From a checkpoint of a small transformer trained on Wikipedia: 683M tokens.
Each number is 128 + 24 x the weight over its row's rms, rounded and kept within 0 to 255. Layers, rows and columns count from 0. Numbers have three digits each. The size before them is the row's rms in percent of the matrix's.

# layer 4 MLP down (transposed), 2048x512, rms 0.037, rows 250-356, columns 192-255
091:094103099130115107118130132112075149088120136129133092099102128137159100173140161164164109175082110152118149108112162115138113153117144094119145131150140116157132122131120113153128101112125100
099:121110144114119114074157136151149168147159109127098160110132105100138148140115156149098129109089109161144153126134104144155110123134130118114109144154137088121106140082129115139153109118136132
095:169120127134142137143080110089129157097120150154080100123076173156123150124113185147160121162120096096157147114157121127139163099114133123127139176137127105098144166113105132158098166143114137
093:145123114151100126121123146133162111170143127120132114128119139090139124118108151123144098122073116163118131137115144124114139168116185143070122128105094127121119157139121107163128119100121160
096:147148152131131089127145117104131057145147114108123105164090149099114130142132133139100116106136087105116149136102155113149125122112125089131108121167132136147146122116174118117158111108146126
096:119130182155120084132135127111077143089122127121128135146108133119157106131173125151132131122137081122117113107089158128087168106085100135114100146118149156073120113122170133119152127139168165
096:116143110148116118092104111084105120109105140162125106140119108114126109150133177119191159116104180155106096101142169123156138135137144118126155138127173127109093134116156090168103102097108130
096:143141126184147095122134163096099143113170118118149085104108149091098144142108125142148131116145185153146139140161115109128131157129146156148114100142092113141155131116092146127129122080122133
108:124121139132122092141131122158117112120152094124098138133106131164124138135127155117085133158111124150105149143140142131127080116139096079085096129127119139101103136116144152185121130162125130
094:107130090132114123084102097092153150116112133136088171098091136136089104114146155132136133090152148116088145145144148141097103154147070149147137072169120115032080105136101120134117111117150163
101:116180165097154123162133134118141092126154122150145122109128180171121145110138084148147143122114145074159097157109133137074137146077111149107148148151118149119127085153146142111086126146106124
090:142136149093145142176139109070151131124107098133122137109162092156109130149116141139104125138103121158122143093127140130149155112116134113171088164098135117121114121156132120120131112098115089
096:130141107124130151129119137129131186136124097107123122100130176147143138108120149143077118148121125102108128143091120155133138123148123110113151112129123137083126081111103143089116112144082100
111:137158153107132152107113095114101149077177088142187092112167157135098114152089108108108113114153130105164081072104120150114117175132124101124140118105155115085146139154124126122092104138142132
097:150074150091125132131112098144141135127113105124095148136198150135107136166109108113112131168107116136092119138112152124119121141169129141127163121153162080117137126156133145116169113142163111
092:115129108118129143125156118098153156116108128100093091159151120095106175119107145125101145126119123122079154132163150139112081112135085132120107114141160135143126153106155131114109132084134129
102:148157124125135121139110102169141119122064097116110153152114132113125141167121118122158170119160142167145130103119117115107108131107138057075121133115159135187145137130147130163129123129130101
099:148161118145153112099108112134121111168110131112133120107170143097119135147115077170125080120129154124105115108152110117142107084153145153129069139113115090134076128164139130136131169150100141
098:145166135138101097100154120170095115131119130127096146104162110110130139168151142134105133134127138112125130119098131170124136172152064138132125136148149107116121079153105138113139161070083134
098:153134112122185110108134154138142170142150119143102165125106106165127111094158134149178103086185144150144120143150115126071095092118142099135160124115167121159153151159136146139153097151137114
095:150205122125104155143127170108137158151119128108130112130122076119151137114159121131125122128105118119176122145121114115177100144083115122111109125092128152111112107196130130156113105120111143
097:114115096097119098147158134129126162095107058100137107126186182132145110095132152095150094129177135136149144095128120139128144141144123111138086084170109122135157169152101120146140136138158126
096:136098135148146124127099133162119145120113184123132098175154139151109134131150147149125113153136117102133097100094143133135128180090164127123140102124097107092156120188120125083116088120112100
100:130149115140127108165120141122094102150116083086093114096128127146147068128187118134161113231178132082108148171103166107163110123133127150121114107085128129130154112133155111143131139117143136
095:134132076134129125137139149149145143175131163162136078116115107122155116129080119097125114114114158163126145125127105097180147137137147113139144129152137114166152148091124117131142145147124152
110:144112129154148108146106087141158187152131129127143115096129152097125171122133157148085159133101166049133147132145122106128136161137152148114121109102127133095129120107095166127132133151150139
095:098124138109124106139140113114126154106104094136117156153155091122103107090088154124098122189152105137127131153147150176104139139136126140167112152129137125108091104114118115177162125133093142
100:134111134119125123088146124074136135121098113122155115160112117109130106152104143116123149114148164072128095177129146118138141130148153150124122152122127125103062073157123114135116149170142147
104:133182122112111117119124110103172139150123143135094166113095124153099143145100149181111122119147115128093109180108063113111131108120116129117177106120143126121151132104102103125125092145148140
095:098131091132149153145150106108102162095106139105086100126136115146128190112159163096117110095111182129123073114134119135126083139141080135117149092101139104116128111097162114112122140180194133
111:146145150105120148111128136126139163104119163171136121196122133107148108108094164125132122133124086154104114126120155095124103138099136144126153119130102106135093149160081150158152104158125120
092:118140094142109118159169116171134142108140144129125133139162123150135130164108140105119151101126117127161160130118130102155162139194151118057131139111143118149122098080163127163144169084127153
109:152113138108110125131163132152102137137135136126143097138092159097118096107133144122130126130109132158125139093111099130117107097101117117149101137087139106110136134168106112123139082135110105
100:133171090183095138133182127147144112173087121160137119157129126113143087123124099120121130161127056116117124153147133130106147172128145094084154112118151142149140120105116138134099135116127118
091:149152129151120122110152114129141085130133117152129143111136160086159108108109101087105141106158124193135131124141117087104144129130117142158095135130135122105121116116115134124143125121092137
097:129157114108147105121154148096138126091126107152140143116133129114129162142158102117144112124083149132150127103098129129129128150140117126121110142115089137136114112153074132117117138145126116
120:145167162131177111148135174087168125100108106126146137130114101135095145134119156123125138131093119096146133139090131127171147157086119097099137167126120132138112150135129172107141093156149168
106:106107129131128100113123086143154120141137146130144156105134173089124123112059118132123123115132138119126139092107114141109164129164130139122142147111130129171102125130147138158123158107125154
102:111104101098137143112106161113148133122111072164126092087118167116128142119138056173131164116160124134137117143121162162134149170141134138105122129157092125141165126123128121099121115117135152
098:103113129114121120109139096089096135149126145131110106094109111106100128139135132128110105154102116099167088105107113124161100165144163162135137095126158102138184149161179103132119130107108151
105:134173131118150167103150152131126127109127114128132120111169151143119154155141112125079129135093135125143132122134129109109160124136132130108098095159114143167123156136108127129145148094152149
096:106167130137077118106069092149124118151134136134138090133094124144125134121162123191104139126171160112151121137124103149121163147119116123076135116105146126096151124113151167124114158137121188
109:138139114131138151097161160162110124170105119095093140112114104126170173130160104051091166131151122096141142144116141134154088114154125157099145097128148108138147144118123117132119107129103133
104:123132099166101113133128116099124110097146152137154106123146117106138157129111126118088162157110122124111149136113096181139154173167158112071150135116138122123112100102112144144149177147123140
101:143111133155099142140117074101145174167102153209114157151169122090131154107153157160111147139144121131084107157134143132114158110127138106120090107099078119093102142106075123110117122097116127
085:120161149121095150131174099114145135087148120161136126120103134137147118111142180118144124085154134078115082162139049126128127135129102120114127114122112129140095104158132154136129133127101108
106:103140117128109071128064190138133104147118109134113081064101161094099085137129138082116145126144137151150162121163135120115107184131175128129145148164118132135085097087136179117091156176156137
113:112116141112174110136149169140131096110099145137146130118132133105103093162117123134145149147148148128122101071127123124110158154132131161143183150154115097102100132147131040091161112077097130
100:148150132161131141195157141161135167148094143065132128202131142063114130069127116112129123123133137109170126110163130101144149126104143189144127145124100112145167108130119107115139103123148132
088:122123121089145123105100106105121123175135136121126103124096131105133128148159159119126173139073122134137164131089115159127088154132124121111130121116165139174095094142102142076146146127127127
092:124106114130142111157121152098109114141111159170108095122067102155099118121149143122128106182057108166132139083118140148124099119174154123149099080136094139119134149153121132141113122100159126
103:115147167129121110130104134123066081119128122131105138133126164153107109124153139100131087129131111108118141144124085121102110098101129129148107158128135101126104178113153155114079142120132125
107:112137164119126126130146115117129138142154126118094142141132114140133140152114141085123158115136163120140081095084141127140141150151145148135138078155165137143119112171122113124156138181132146
100:143073124089129182115112137087167131127109159122116163146090107145139084129121132123102109124129141096090155116101131118122141134098127131136147157093166150124163156149075120137121112163123136
099:152099179153114168146144114163124131117157162120092150145138112072131122134133153154123103126138140134139130071163121102162103150149142119155149120128118115148091122073084128162145104095158100
091:139118138116147136127093139165139112105133174158146112134107125110149125153109100154101127130162145124116112148135110152174117168140181166129121142147134135114126132117137140126117148109182098
091:086154148084154134133137173112103140135107131151148106114118136106106134173125144094163165153128112099106131117132144132135096153126166113110113150163087151120126160118168134160122129142169133
092:128075156126129158121138089146133116164128104090171124078130129144086098125141148153115147137130083159108119111122144131099128135135146092131094101137116115123136122113126109108122115118133102
103:149163131137114163150131136112085134158137105155123170096157134126114094128104131135172085122151161141149131120127150109109153140090122127176154107099135128134102122156127135102130121153110157
102:167143155101123112166065149125136097125088151114119123126089139138126158100129135115110141144111112168070167135173105181155159137158158144103138101122102083141132110142109142125114094119129146
100:208104153167131147134119153117140153126133156108122125134118117107113110075073135149110147125127161107152136130150073183155162115123123130124134118145143086128121087148101120131149151146090107
109:142138119134094153116131140138139142129106141138131156158130106101145126115113139164106117127115084133083124115116132115100156099154142163107106078110086108169094126107146109109178124147127119
117:146104146132123116115113072135153145131178129149145135114116150149114145084188180136135115134172077102141141124120139153132102129135105092132151180110130125155153133153129112147159148118185116
101:103136131170140112134117098139125140100107138135082139132176107096164143165129131092136169136133131085079144127102114126107140130131170081135116112120105135137147085127093157131139148129169169
099:114140103148132119095097140128120145140104109126103156144136131098144125159117116113140129117128167122140096134134115117132189125141137116112098129154158220124118141099111096123112117114169135
106:146134136105111131124133172154112155197121118114123125105117120142152155131113132107118138097142106057081118126130166113180154113126129109137119184104157124116151107087134144100152115147148148
095:151086129098131142100144107153145120138150140104132135154149090100114153113114162110149113146145114132095102114140088157132125131106105132091160097131149125138099121165186098143107111143163092
086:108097140124174135133130140119115117133155144137125133157084076100147134103145161147125145125088171108119077137140111141124119122160129109096086108128111112118140117136145139098133131160135176
109:110095163129123127133145101098151157137130151110131096088147145138130120183177168147152185155113126169103146137097144127133141171109128142126121100108144133152111148137151161166143132140141097
082:117122143155131133125088160124138142128145140139133098143077127161138139117153115070163159126097092111164088114112181141135151084153164147128168134079090148125145131132095085114155149120145144
091:153155076110138146171116115132125099121094137140109109126152125160144158112114113097117150110132090169121097102130145130101104139148151165142184148128135157123126113156156139120106082137105133
098:139157128198091132095128094136140120131114122116151134155121103148135155105126135174136116164127082117135128101101119086103167118112137151147145151103135185112152128149117149132146175112147084
096:111068118110103100101150155128134135156118085134127141178120122154128139134105079146122157124152139115130124084120120124074118155117137129082126166097119113120163135107134174135119142073125146
106:112109096128103110116139104139112107132127075148137107127131109122116132106117144100139096111144140103113117146112117108133132140151144110084110135081122130127110100126135057128194167107096125
104:157115133122132134163146071141128134161154111145141138128149078154122104089115154123109132130108096117101148137145109086124151104120162126120124136115121118114181125112102146146132118084180087
099:130152107090104127131154134189143123107099103113119162091117125150143117137088127143124101114108166141110139130154135115151149146131123167151110112117103082172135170150134174130147160136076137
107:122148155122115120163166127131155104152080131156078134127110120102148156127136138134113151157129125154140133148083154183180094130185086151136113158162119144167152118065127105124146121165131127
101:126116129119129120130132139131139103094171070141178155141130133081135074138140098144085142106130167146129106169121140109132149082112100123130132105163093114094150157163129111169115173129148179
112:154136160141147129095144167128152134099117113154110053081151119109161136172118121136123100124132133108140155141121142140108132125180116096119114125135109135133134125151124104177152190148148125
093:111099167146125132131172139125108108144130143161137101133130129118146184132145157122127095116131115092121104125147130137165097183121158150098140095091137131087118120112116112143117142116140139
102:120163151101141147139121130134130146100148154131130098150138144104091133140089074130131152108136144122120163161103096135138136133092137142149119120131159128129157112161143142178096149117085124
091:131092112132166102100139163124177104106136130092121107124089145108087131085138127149107141130145093141085118137124094083113122139128142100149127146166111146150137145110100148098068120134122098
098:107150166120125098105108098144159088127146106103135158115158177092106156100133125117084128137112136126105158094136105147142145139162134145127145161096091135135093117158120072111130128103140178
094:115150132106123119110158082110131112107149138144119162141134113145131141126145134129071149076156134128172138111128166118099123138118139155122141086163172148163100140142132116094090124125108177
100:124184115113098083118203141142157133140099126134118119113136088106138115132127121174154118118112121137155124134146109087137130155128112101133112089111122120111131110138100152085145133123147119
101:094117126145087149105162126164156135126131161116106157135177167167149186178139119122069132161112134151143078117101136088117104164133141113093141079139153125132105132162141144095158103144131202
102:127105157122130150136108141120109147190125131128117161093128141122117151134146106107135148079096104140111116146158145095159166080124100150164093121125093099121153141134096120149166117135102160
128:138152081123082137150142115116180129114136114127185129101179100134144146131129184119064146133153102136118163076144136136119106159157104172066092121111119117140157116121135199150111083107139132
090:171134100145123140132144091134136120146131124102089142118132116138149117123149129120130141085100182150095114100116107137121190120115087129138150134115173144145097114136078101112170129103105118
093:124152095093148154133151114124134133144101137102088145129158154123113113181078145105186110098168122151141125143112093096135130112080174121156091162125110156141144129097154128124119135106163084
094:134136148153097118145128101125133140109161135152100114136102137171105088141110138084087119137108135110115140134158143123144164094146102157135132121112139121152109186096164158102121137103125064
096:124090122127148125154121142118115151197131130109090155131111131095148180128156156125109136160144131144126085119151121116182137133151104151108110132105140149141188160079127118135115128167143159
094:074096119131144208179108149146137136133130159185104141162139143158143084132137113070135125164140163162160104126129125098150123152161126144132153103068124112151128154118171111150163145123153139
120:106140130121151111103133142120126111132093107171141109126132145136145099172100097149140123138138143127109114127134107088108098126111133119100149122128105096093114176104096092106107104114121106
093:167104148136105162133138131151132116157161138124122116136124106130109115155123093111096163138085129095116134120115145101120125152133130129135153152133128150132140126134186095162146187121150133
094:092120114126139115097143138156129129159153120133168149137135123121153132107134104068129172115113154097108174145170127138144106101127096132084103137130186141130126105112160097110127093171141104
104:110146109155110121181136142106158142120116122099134164137097132137173099132127124144082114169113153163111130142109095098123178125105133106116109130146112130156124122146121155131084125137096145
102:098139108123140108141113123144118179121141132131142123093156152100160142134148124113122123170080107106166106090068107115110129133107133123115088137114117128161144108146149128094116120146105119
094:120187112159129127098126105135076129150150085160169133143159152118154118101094141125120122129135124115160140128137089142137146119112128142145133100110170118098122121117078134109171159088155161
096:109117127099107113148103144180106140124124111157098167142146123061100140128131151133102143131125129134129131143101157158150089126105145103120131088116085134130097141130152203113143167134141169
097:083136072142155110158111132157112136118107117170114119105148143068123106125087106088150163120159159177085127102133163141149110148136127146093104150127088087106105117085117115111116165134150124
111:105150135135127149155099125126113118144139105146150121166142145129142120127151168164140136080145155156110184109130148086119155092121163127137118132122136116129143105085124145093143091117182157
090:102107110131129138162133159129163124129091158118157099113097107143164148137111122119169149146146120121119176065124155123132118130162125095153148143140065154107140120148114091115145135141124137
112:112141151127116116087136090146115127143135136161121127133159152153173148127141168139129145159122153088144135119123132160132162142075132152101124150144148117087107111143128143143123162171139137
099:181104114126112127098113139128099138130150117103156104156116124124134130151108111079099139162142117130118115159108115133149144101128140134140133139137151164139132122125131053112109120153163112
099:114159138148139126118146103117106093125142123124131152102081143133170140109087139143110144176142165135152119111144174115125126138148120155120115099103137117110141122110128076110125130122105169
087:123135119126128137114152154121162153121155091176129102117161123089138085123093112144119123077156122091111104154139139138153146154094158154157186125106135140124150109086103140077137146138123107
# layer 4 MLP up, 2048x512, rms 0.037, rows 251-357, columns 192-255
100:095155163077106148112173087184167108145114060145130093161116140143124111154108075093165081151149119134110120161117077133126124135097137150154141122129123113131139136095119147157151137138124126
093:130133146130153146097172123103129105186106142157129112143078141145141099127102094121151129103111124135139124159118138122084147152106154098108123084120079132122112177150129142113136099100163122
093:159088086148148146160175108098114065092120120104190110133095141176098100149092193137149131113149106119150129122110134165134118078100110185104137158138148080119125116098127125124147161161101111
096:118152110111134117177148139113141138093055148124168135126138101139169139125138143099127131138146134119130097109117123098119106101110162112104083118130100120126138175175101113146142138173131107
096:148127174106106126120181105137124142114145114146071149145132122174150121097127149172120142116089153165116115113142100103116142140142116134158150080147114132157142118091121131134106144154147129
092:116097122103092096118141129097177085149143131100132111116134116110134139102155154138077089138114091124157165131112107125131130147113162124136156108088142135138121134157162128138127094139098158
096:152117126125139142121133115178133137127145104182144120081107108104090111089104113147119145114112126158142139067175097112099137127154172132148090147176127128111110097139111126143116102105154116
111:107105155121156154108151118109129145132167102136156151155128160114139109139059139167145131142123118129120099137127144141115096144133164097142109116146067136132114110129140154124118107116152119
096:150117097145119120129132161142140155111156143172116127120143106115120158135155120073144112102112122122141091190145123151118143102087149105139116102067132154068131153130148083124164138124138145
102:133148122152123093165159161122131095136136203108097155120112091179116106119098125097098177132116105114139104146147132118077121166104122119111125172138099146123096123121110090118122128144112105
099:130162121133118116156139109118117167139091115120138142161108174114153107134129127155114112090139110077129132137143156123115113184134112094105121129116131138133172108090117117098098118109075157
098:165136107122168115117110107101128140167111121104117129142110117142117138146080109122137135191069162178130171113115089154126153117092094087096125143090085159114129123175134105131158127165105137
109:149164127131106153182100111098131108140150117091143134083150164163138117123100131140122139109116094147131151130142104095135124178114175123125118154142104108128114159111149144092159090143145112
102:090092139142119122128136126144110137124105163118091120145090125137165139124149173131145116113102135081182146172159098139108136116154098144147145115166149081095126091116112136184172156113120160
096:152110080112171097111128120095149099107150083088116120110114140164124112104147109080136107110133134160144121118122130119133154156108106118194127133134105123132145142092148159141136077090165152
100:107156092156123188089155116071138147108119172175112106128132161135092115104175140164133086114147154162175135151131128099051099109126126159133106146122113157103075157111126105137131101129141119
099:136139127116133128181156102139180167126116151190153094115126120158128133147161183077162165173107134158141115134137118144147128133096078086110136118179160109101141162149119115152131118137120144
096:113128106144163101142113086119166114137139142112165131131079152119146163136140187166126127132112139121125094147131101166170099113145100135089104106124151134125103097118122123096134133097139090
100:134112120135138127163152144125167124111125135088115099113137161145082128118067103140123132130175166162136160105129102114168131116155119113141116095177139154144142122113126167134141101140117092
100:153155113148133132131137112128111112102122123147123164137110138119155100155135087178137141103123139119158109128154113125133125155163123167085135143106102126144094141112139127049193108100139097
113:160119114107142096159167111155134120086126102139138117156160109147152153117147120133151104157148148133141139139092083115113142114138153134099128111142131099153162118126127100150114106103102102
098:115121146082149141148125122101134136104112144168133115132113084157155134111089143113121134114075167098122164150067128173129145135151124165136167129114107093105115116136140116148112163131142161
097:173136081103137153107110112104095136163119111161149145125157116132111132154158135154119095170153145158120158170078110127124102112101072172105124138118142115116146111096171180118160115155129111
098:123139133123099138145128112112150172118165167103137140127122148181170088107143125176113123100125140117079127165096166137118143047141092082143126100099151066149136091187119139106152115115112116
117:102146140123193106111093121101111113141107117100144137116109103118058142125145108127115145162185147109121117133131114137087153117109101083116117115133112121122152097115141177084149139107121140
093:115135108135156106174112143186163127145100109102079153125149157147088107094131109105176139114133110147115126098142126114115146143130119141117129161179109101175106163136125101118147125100105124
094:154117121136127135162163143106138130131160120152108126101118167113178123143117143122149094101104132112097145156131151137119109140094106152126114102105092131161138139127110140134168117139139108
103:133176163139138162133109121128125153149090162131125141125124146145105106145092149112142125135184131130099137115115116135116129100093134125161119165098109114132131119119124120137118094119151124
095:115156138156118153124127151118130138101161151107161155120121184131150117161130137108149178152095157106135109147144093108153132111133103173098117085181157154134150090157133126147153147137130098
108:135120129132129108161141134167145176121118110125187107117155122132119118083184087145100093153127137095149113149148149130152116094077131117104124094140130145131144128106158118117127156064128124
092:148060158104129114082138154152177105116135158120112095145109131124090103102143093140122095154080113154122116143127143106105133128108079151093118112154119085144113091105096093125133107171150114
105:151149134110130137121191089103109141161117129149089135122137088140122091154179135122120126092100096155112154137095156121126115111172175101182170127105122108172121165112132130133138124102158108
098:129108091151149072103130122120079154095130111132124153127127101107113132157146169129113100144119129117151132113155142151125153136166129150112154128098116126142103100125167115134110159117136099
090:130129157127135106169101168113141121122064122100100126176117124133129126122131108122128147139136112143124131111122130163120125162110110161118109140148106097126147110116147164153142144154137169
099:133130126125101127156136101156139127122167105127144112146143114071163141134139119133113105139130148158186114137104131141099115131133116102163163129117152130175150175151125108153144121146128098
110:158148145155155181103130103100158097115133105148121136118083098134142120111100123128121160129105087084106169112103128138111159102103152138108138106162142195113132149148111139110147129137128125
100:145103130094137154111128121141146093119196175162111187124160158142138141116104148147150117122114172143139143135152114135094095149140131116136129120155145114127137156160111121149117116160149124
099:163116111140151140113142125085145109120148146123108141094094148106109081149090119147133119141114109157087141140132126159109137100107125133129152139131108140123167109121144153140132110093148152
101:128132116151127147133118094118082152062156115169120147115137109144137108163160171113122149112113104092155120144121111127124139114132132133160120151134105104108108124115160133157093134106162170
101:129129141119140156117130183152147132145140168147136137108150134137116121140148147170087160113081109114138154102134105147177134135127146185129137096157189157159115131119138068119139145130150133
095:119118149107149151116146079122148143166112152151127090102125110134131122152143130140146086134111152092114139153121123110118112131125152099137119155140094126139155118115083158162102125141126110
108:114091096117123106140142083124124129127102108127136139129143134129140123083110129078134127121120165134109136159109152155137115135112118131130071135134098091137128127127152101156124116158083135
102:155122098116130132155130166123096129124130088130130143112130149174139152126098107155115157092135155104127143173141163106132151099140124099116108158108107118106127111150129092151104123148107115
101:126112131140123118098125101086109104125125114109095080169111124131110140142133148094109131106113105129167128106108104140142084122114086140156141144114120151157099117172154109114160064112083125
094:140158098122189119134123106141142116129093125148141131144118103141117148160109093154129128156106133143079165103120172162124130099143130133160142146111124118090113125092124149092121141120119102
107:080172123148153152130147106154119174150146144106157215128150160141081126162135156103087141116113109110141133107135087160110136118128119113152089105089104111145145166111152152146093179116105100
106:126140121150173079121141148061081121131144123114111129175139133127129122174143116088138099103137118132096131091137118145099159139144121095184137131138097161083137185135124122108156133110143129
097:136148115149138162085129111123092135118134103107150131123078130120168107093158148083119119140117106122129089154115084166142130134109105122147129154114130081109157142123127159126139123133130147
092:139128112130187075098115129087107113143108144120114086124094121178134138114107111172133129112133100134096073126120103102108138105140160102163120146103134085116130127119139092091116110096112144
095:129132067143105148121136102118091162119109103097078160147134144124128141143123132145122147138138130090179109143127125152116142136116140134117143082107129163141142121125130128126124154084116114
102:147105139143147130194134150120150116089127123144160102113115061101110088104142161116148156140114101129144148077117115106136141136112129149159137123128132122152096121132120110105147114145195097
103:134150136106131139134103115110113122094114099135105143164112144135100134147125123145136131125162111089127135144124134092133141134156132135131124121153115094111116147157116120125148108146163128
102:107121106171137133119120100140098142128092085149108089138138141115127144138145098144111152164130132105124129145160141115142125143124101133120129140116115110123132144128155067090137099083133170
099:125108095152146125119117131125116111132107091129118116154135108126171111127144085105128159139106169161107142136111139119137140153108129150132140132169141145126159174135137130186129137137130154
093:155145124148126096121157132133164151131082128098164112169131169126129151121128148122120164087128168137089102106121118161098097084160110102126148112146125100151088132105132132071108136106147145
097:183156173140112149143153137149162126141142165132115086163124089130178106120166122122115110172097110117187102088143162090127101080122158140118181127114184106134138143142140117136082135150162134
096:121118131135149157135128144156125155126161117146110102159159124116128113123108104111156168136137112085124117130124137100113130127141123166128115139059124118085111116151151122134121168147084121
102:134174126130148132109097104085188129134145161123125144097113118129106090123081145153113132178101162143171154138152135118171141129120148167184131097113138088138138100093081115148129108136165144
102:132146172124126139137086145117115105125202144077127119117133157147111172146162124105111155128119134131077127147121125138091175154135110124128160125165106115104121130127111110140100116153161126
105:148112143099140154145102146146151141175152134108142114139107127142142088152154107120148141152108151156123139124148089144123126106150100107146125134108113104171104113141114127070146112188112110
106:129147139164085157136121084114127123104145136143119136160120134116095101076104106142105065161133118103115166113121098147139144149138116129108118095112126126122102142145144108089143130129138113
110:155124114145141138129121130181131136148141134140114158100139139154142112162152134150121143182115130111152096128138139170146168139126127099134125127150105157103146108143144126117151124139099108
103:103081148136112092120123086095139121106206117113133107082128130093142113112103150145122116135081138122117118104130130142149144165131119122170095121123204127139175155134119102131123111148121114
101:119086105141120142164116139119118157090115175130135137162122109127093137068150120134115165088130087128157087124145149155115148091077181125127173130087115079110114187131117077144117114162111092
107:167159140095170136161125133132130149144077118126148101106094176137130157126114117085082167178149149096113133120109163121180153107144095088159098098155112142123115128118093163157153107105128112
098:153175096162123154091122139122122101160079170129135123109130113124162107151106110128136136140102121143138144098104101136137152149191142130130092127095144074123141153102148065125118116121118126
090:127126119132124135134098120092085131139134146106150142104169123167156160146120080149144116125148081181122174105123114095120132142126162143133103155125147140136071142133133164135077131168096135
102:173081082140139130090152125123098147131139131109137147122115144148115088120145164141127138106122072146121146126084137135130081135143142147112093102113106077120134142150128139111143147135147161
087:106091142093081138125174128103141105126155146131083166150152112106153127147106120157123133150134130118125157137131112154127122169116152100127142110140168119126111145105129157157105108124115138
097:118111122154150115120154122145120113112129099123145126156145128123145114123115122106147097108182177132129169127166130125140142115142096109144150130117113139138118104153116103137123106109128134
096:109144102160121165133154090102143128144183132151097122171144091141106127077126129153132136117101139126159138114105132110165131138111142147120116074157133117119122100176173136144106091115136166
098:142105171153111092137158137155137128130116118135148132148094120148103085131085146108111157086178146144105092131117156077148142117125101123116149092129110118129128163105128157159132169094086136
103:159140145101129129142152126164148121117126137099129140146137117134135127129155158121149085121110105079103137115140168107127090150154145140151198133144151145109098136121133136140174137110108099
099:124105144126124129070158145142145106098088161105136160134165099188124130142143134143107172134128182140111153057132146154109108144126121114107138163134168118123081137093095113129085100154196081
106:175148113140113088127096132061108144110063199114144090160126146088137122150147089137130104097112128185138143160100112134132165151165144137146113106136130160127086135111142125125112136154113106
101:149058083132163127124075148095111175154113156132165140142124154123161102158103130093174141126154133136127139113173132117110119148120164090119135132124164120112140128123149133146106146108150101
101:140092117110110102125091090094145129139086116144121142171141129154119120121159150147149097131105134091124135115157120126158150121122178163148132109163179148179108131124139120093125154120128140
108:095127150104120088091115133136079082143129111145136118100085114172139108129146174130090105162128137087144085106121178111137115131146091136102151125141114149158121104136125093140073105142151144
096:104071152138122111122123116089162159113147139128106138117112144131129110127161126107099128103142124136121146141175135120132087057132153108166124138128171110128120119111110125149149111118106143
101:150080150164139125142104122099183125156136135089143116167172121137119154127128122120109127172143161103163114118101200083101157161131128133127158133125108172130138116131136108119147082131124110
096:115129130103100181138123128134120122187107116155158141142106153168077151125109133135173122184127179117102141178088086109105166149124163128117125170156165171117143146099105116142106151070127159
098:155133136120130101122179082125095120133118147117180129100144158111121124143160113120157107152095146159125089126166075155112142086094153139098225101096118149118083102129099118118123112138100088
098:130117124153134104103124129126141068148078085147121118143097131195135154142164096145191126112132116095126126149145126104136161132146154089114142141129109135119114122127119129141114148096123077
107:122132109128120126161109116153138095173148107106142108118126109142139108161130107134132112085137092134129170099149155112116134176120125137109134157102136122128138111134104191134124107118140142
095:140103139106118153145141159128128128120162130109126107115143126172163117112160162127163108157111091119112179160138135160102114098137168110140128121071149126144137112146080164127117083158115153
097:121146122130124143151133127118104133131106142159133123100122142158138084117149122122123120121114169150120127164132102124111140158131128120123134158090100132136099113115166138086137141119119099
115:176130109165178119151097142114126162131145079119140154110132075180152150173120159168121140081110126130141103099158135143146134128130164142104125138141117115118108135112149184096130125134139113
091:105139115126119142099142187133140135163120124121162118172112100096100161176096131126098149176108139140136148137129159136135116144131114121150121115108126115131128145140105111137105144095127163
094:124128142171051153120123115125125126174110075108150122151088127134134099146145141139083120128083126135132124115099114168129138117114095131127114098153104116103164154119087148103102113165089126
094:118098104152097129142139099121116093160111109149137118118124118057141118153142155134143138067122122138128119136134159138131122152133139141143150136134102173123102089182148097173129129122123123
099:124113162138143136154124100131144120158119136112109146094106178115109118096095098154107123130091127152128107182113152100139121178131129162083127090170103118131132129132175108165136109156126139
097:122142122103092066127117114130128093146116143076144122153130146124108113136145097112114124121124127117114168164093102128075144083127131130139088120130128124150112128132117129126124140118152154
112:135136173161162130107120115132116110124156112145103124089153133121092108123146128121167121097126139139113143142154129132132115159118150104104138129132124111120108143089091154161088122138169117
098:139105137102124131126106114185122165100119136099145133110151134150124145102141138139104121097182138140100107113124097072084115098086152144109127103118142086156142093109110120095099136144110137
096:146090087147144099148188144180129109101150066096102146123120121126144095144088129116075143118121156130124143143116166105104150085136121108128140143118088142086181155132147089166127135114125160
101:104131123133095143148119080151092125085110163088091131123130137157120122124153115161117143144151092097133150130165143128111127132111059161105148132129115140158133107148108135126113152123080108
105:124117102149158125139157132140113146098095158121109089145143103127100106118165129103158168169097096144090133118126131107145151167103145102154109155171177151126110134100135098111114143112125091
095:119163132154124150089153150128131134134141149145150116186118112126142130124123084107132111163142114143100152170148149113103100073195121097194134169142096141108153123141112098136121124117136120
098:167128127122131148151115121074143121119134156170128150162092088122095101114155159106138101135140114096117123091144154109091148114136118138159130134121159108097133145153111121164130101161097132
101:167162110118128123157143073112178145129101116109141120163143130159118106144129147162097146115140126120094154156113128107151164112093153118134140131115110126075078125110141122104120095141136133
106:091143148126141080111113132132140131110153167136115126160131183115149087130121101131101117121130171114141129115119115124114121116097146104156138077171135124114135088141117088113132134107130110
093:111118137098145083109157149134131157137076138108084109119091158148133112111132136140112097165098083111130110119164144097111144147148127120162121144139118137161117138125186123111099163061123120
109:131091108130136145121170128165128113129112087116180194105146121179147121128131179176120168192151155150083123117134161173119139133161118136102079122129106126116114121137145148114132136151122097
104:135112118090195116128151104150141130108163128108134170169139169096140123144136123168118118158086138087127149113133144153079113127144096141130099115125078094133109088155103148161121121097122125
097:178150130116137152142099130111101120122105114175120175143090107150113101114152144146215124136069181116170156166163111153127111109167166096162111177092129141093092094108131134142144134121115102
090:125117122181140126140111134118127120157094149112126136115103129104137105155130109071129120131099129134079155156132117105122107092182128155136162142096067149097143117173087169144142114131117123
118:125154146139093176107131116186110149097143096145146109127122133131128115094091076143103142130080166108135154164102144125150171162122166159117168109155141123093141139149151086139142149119119099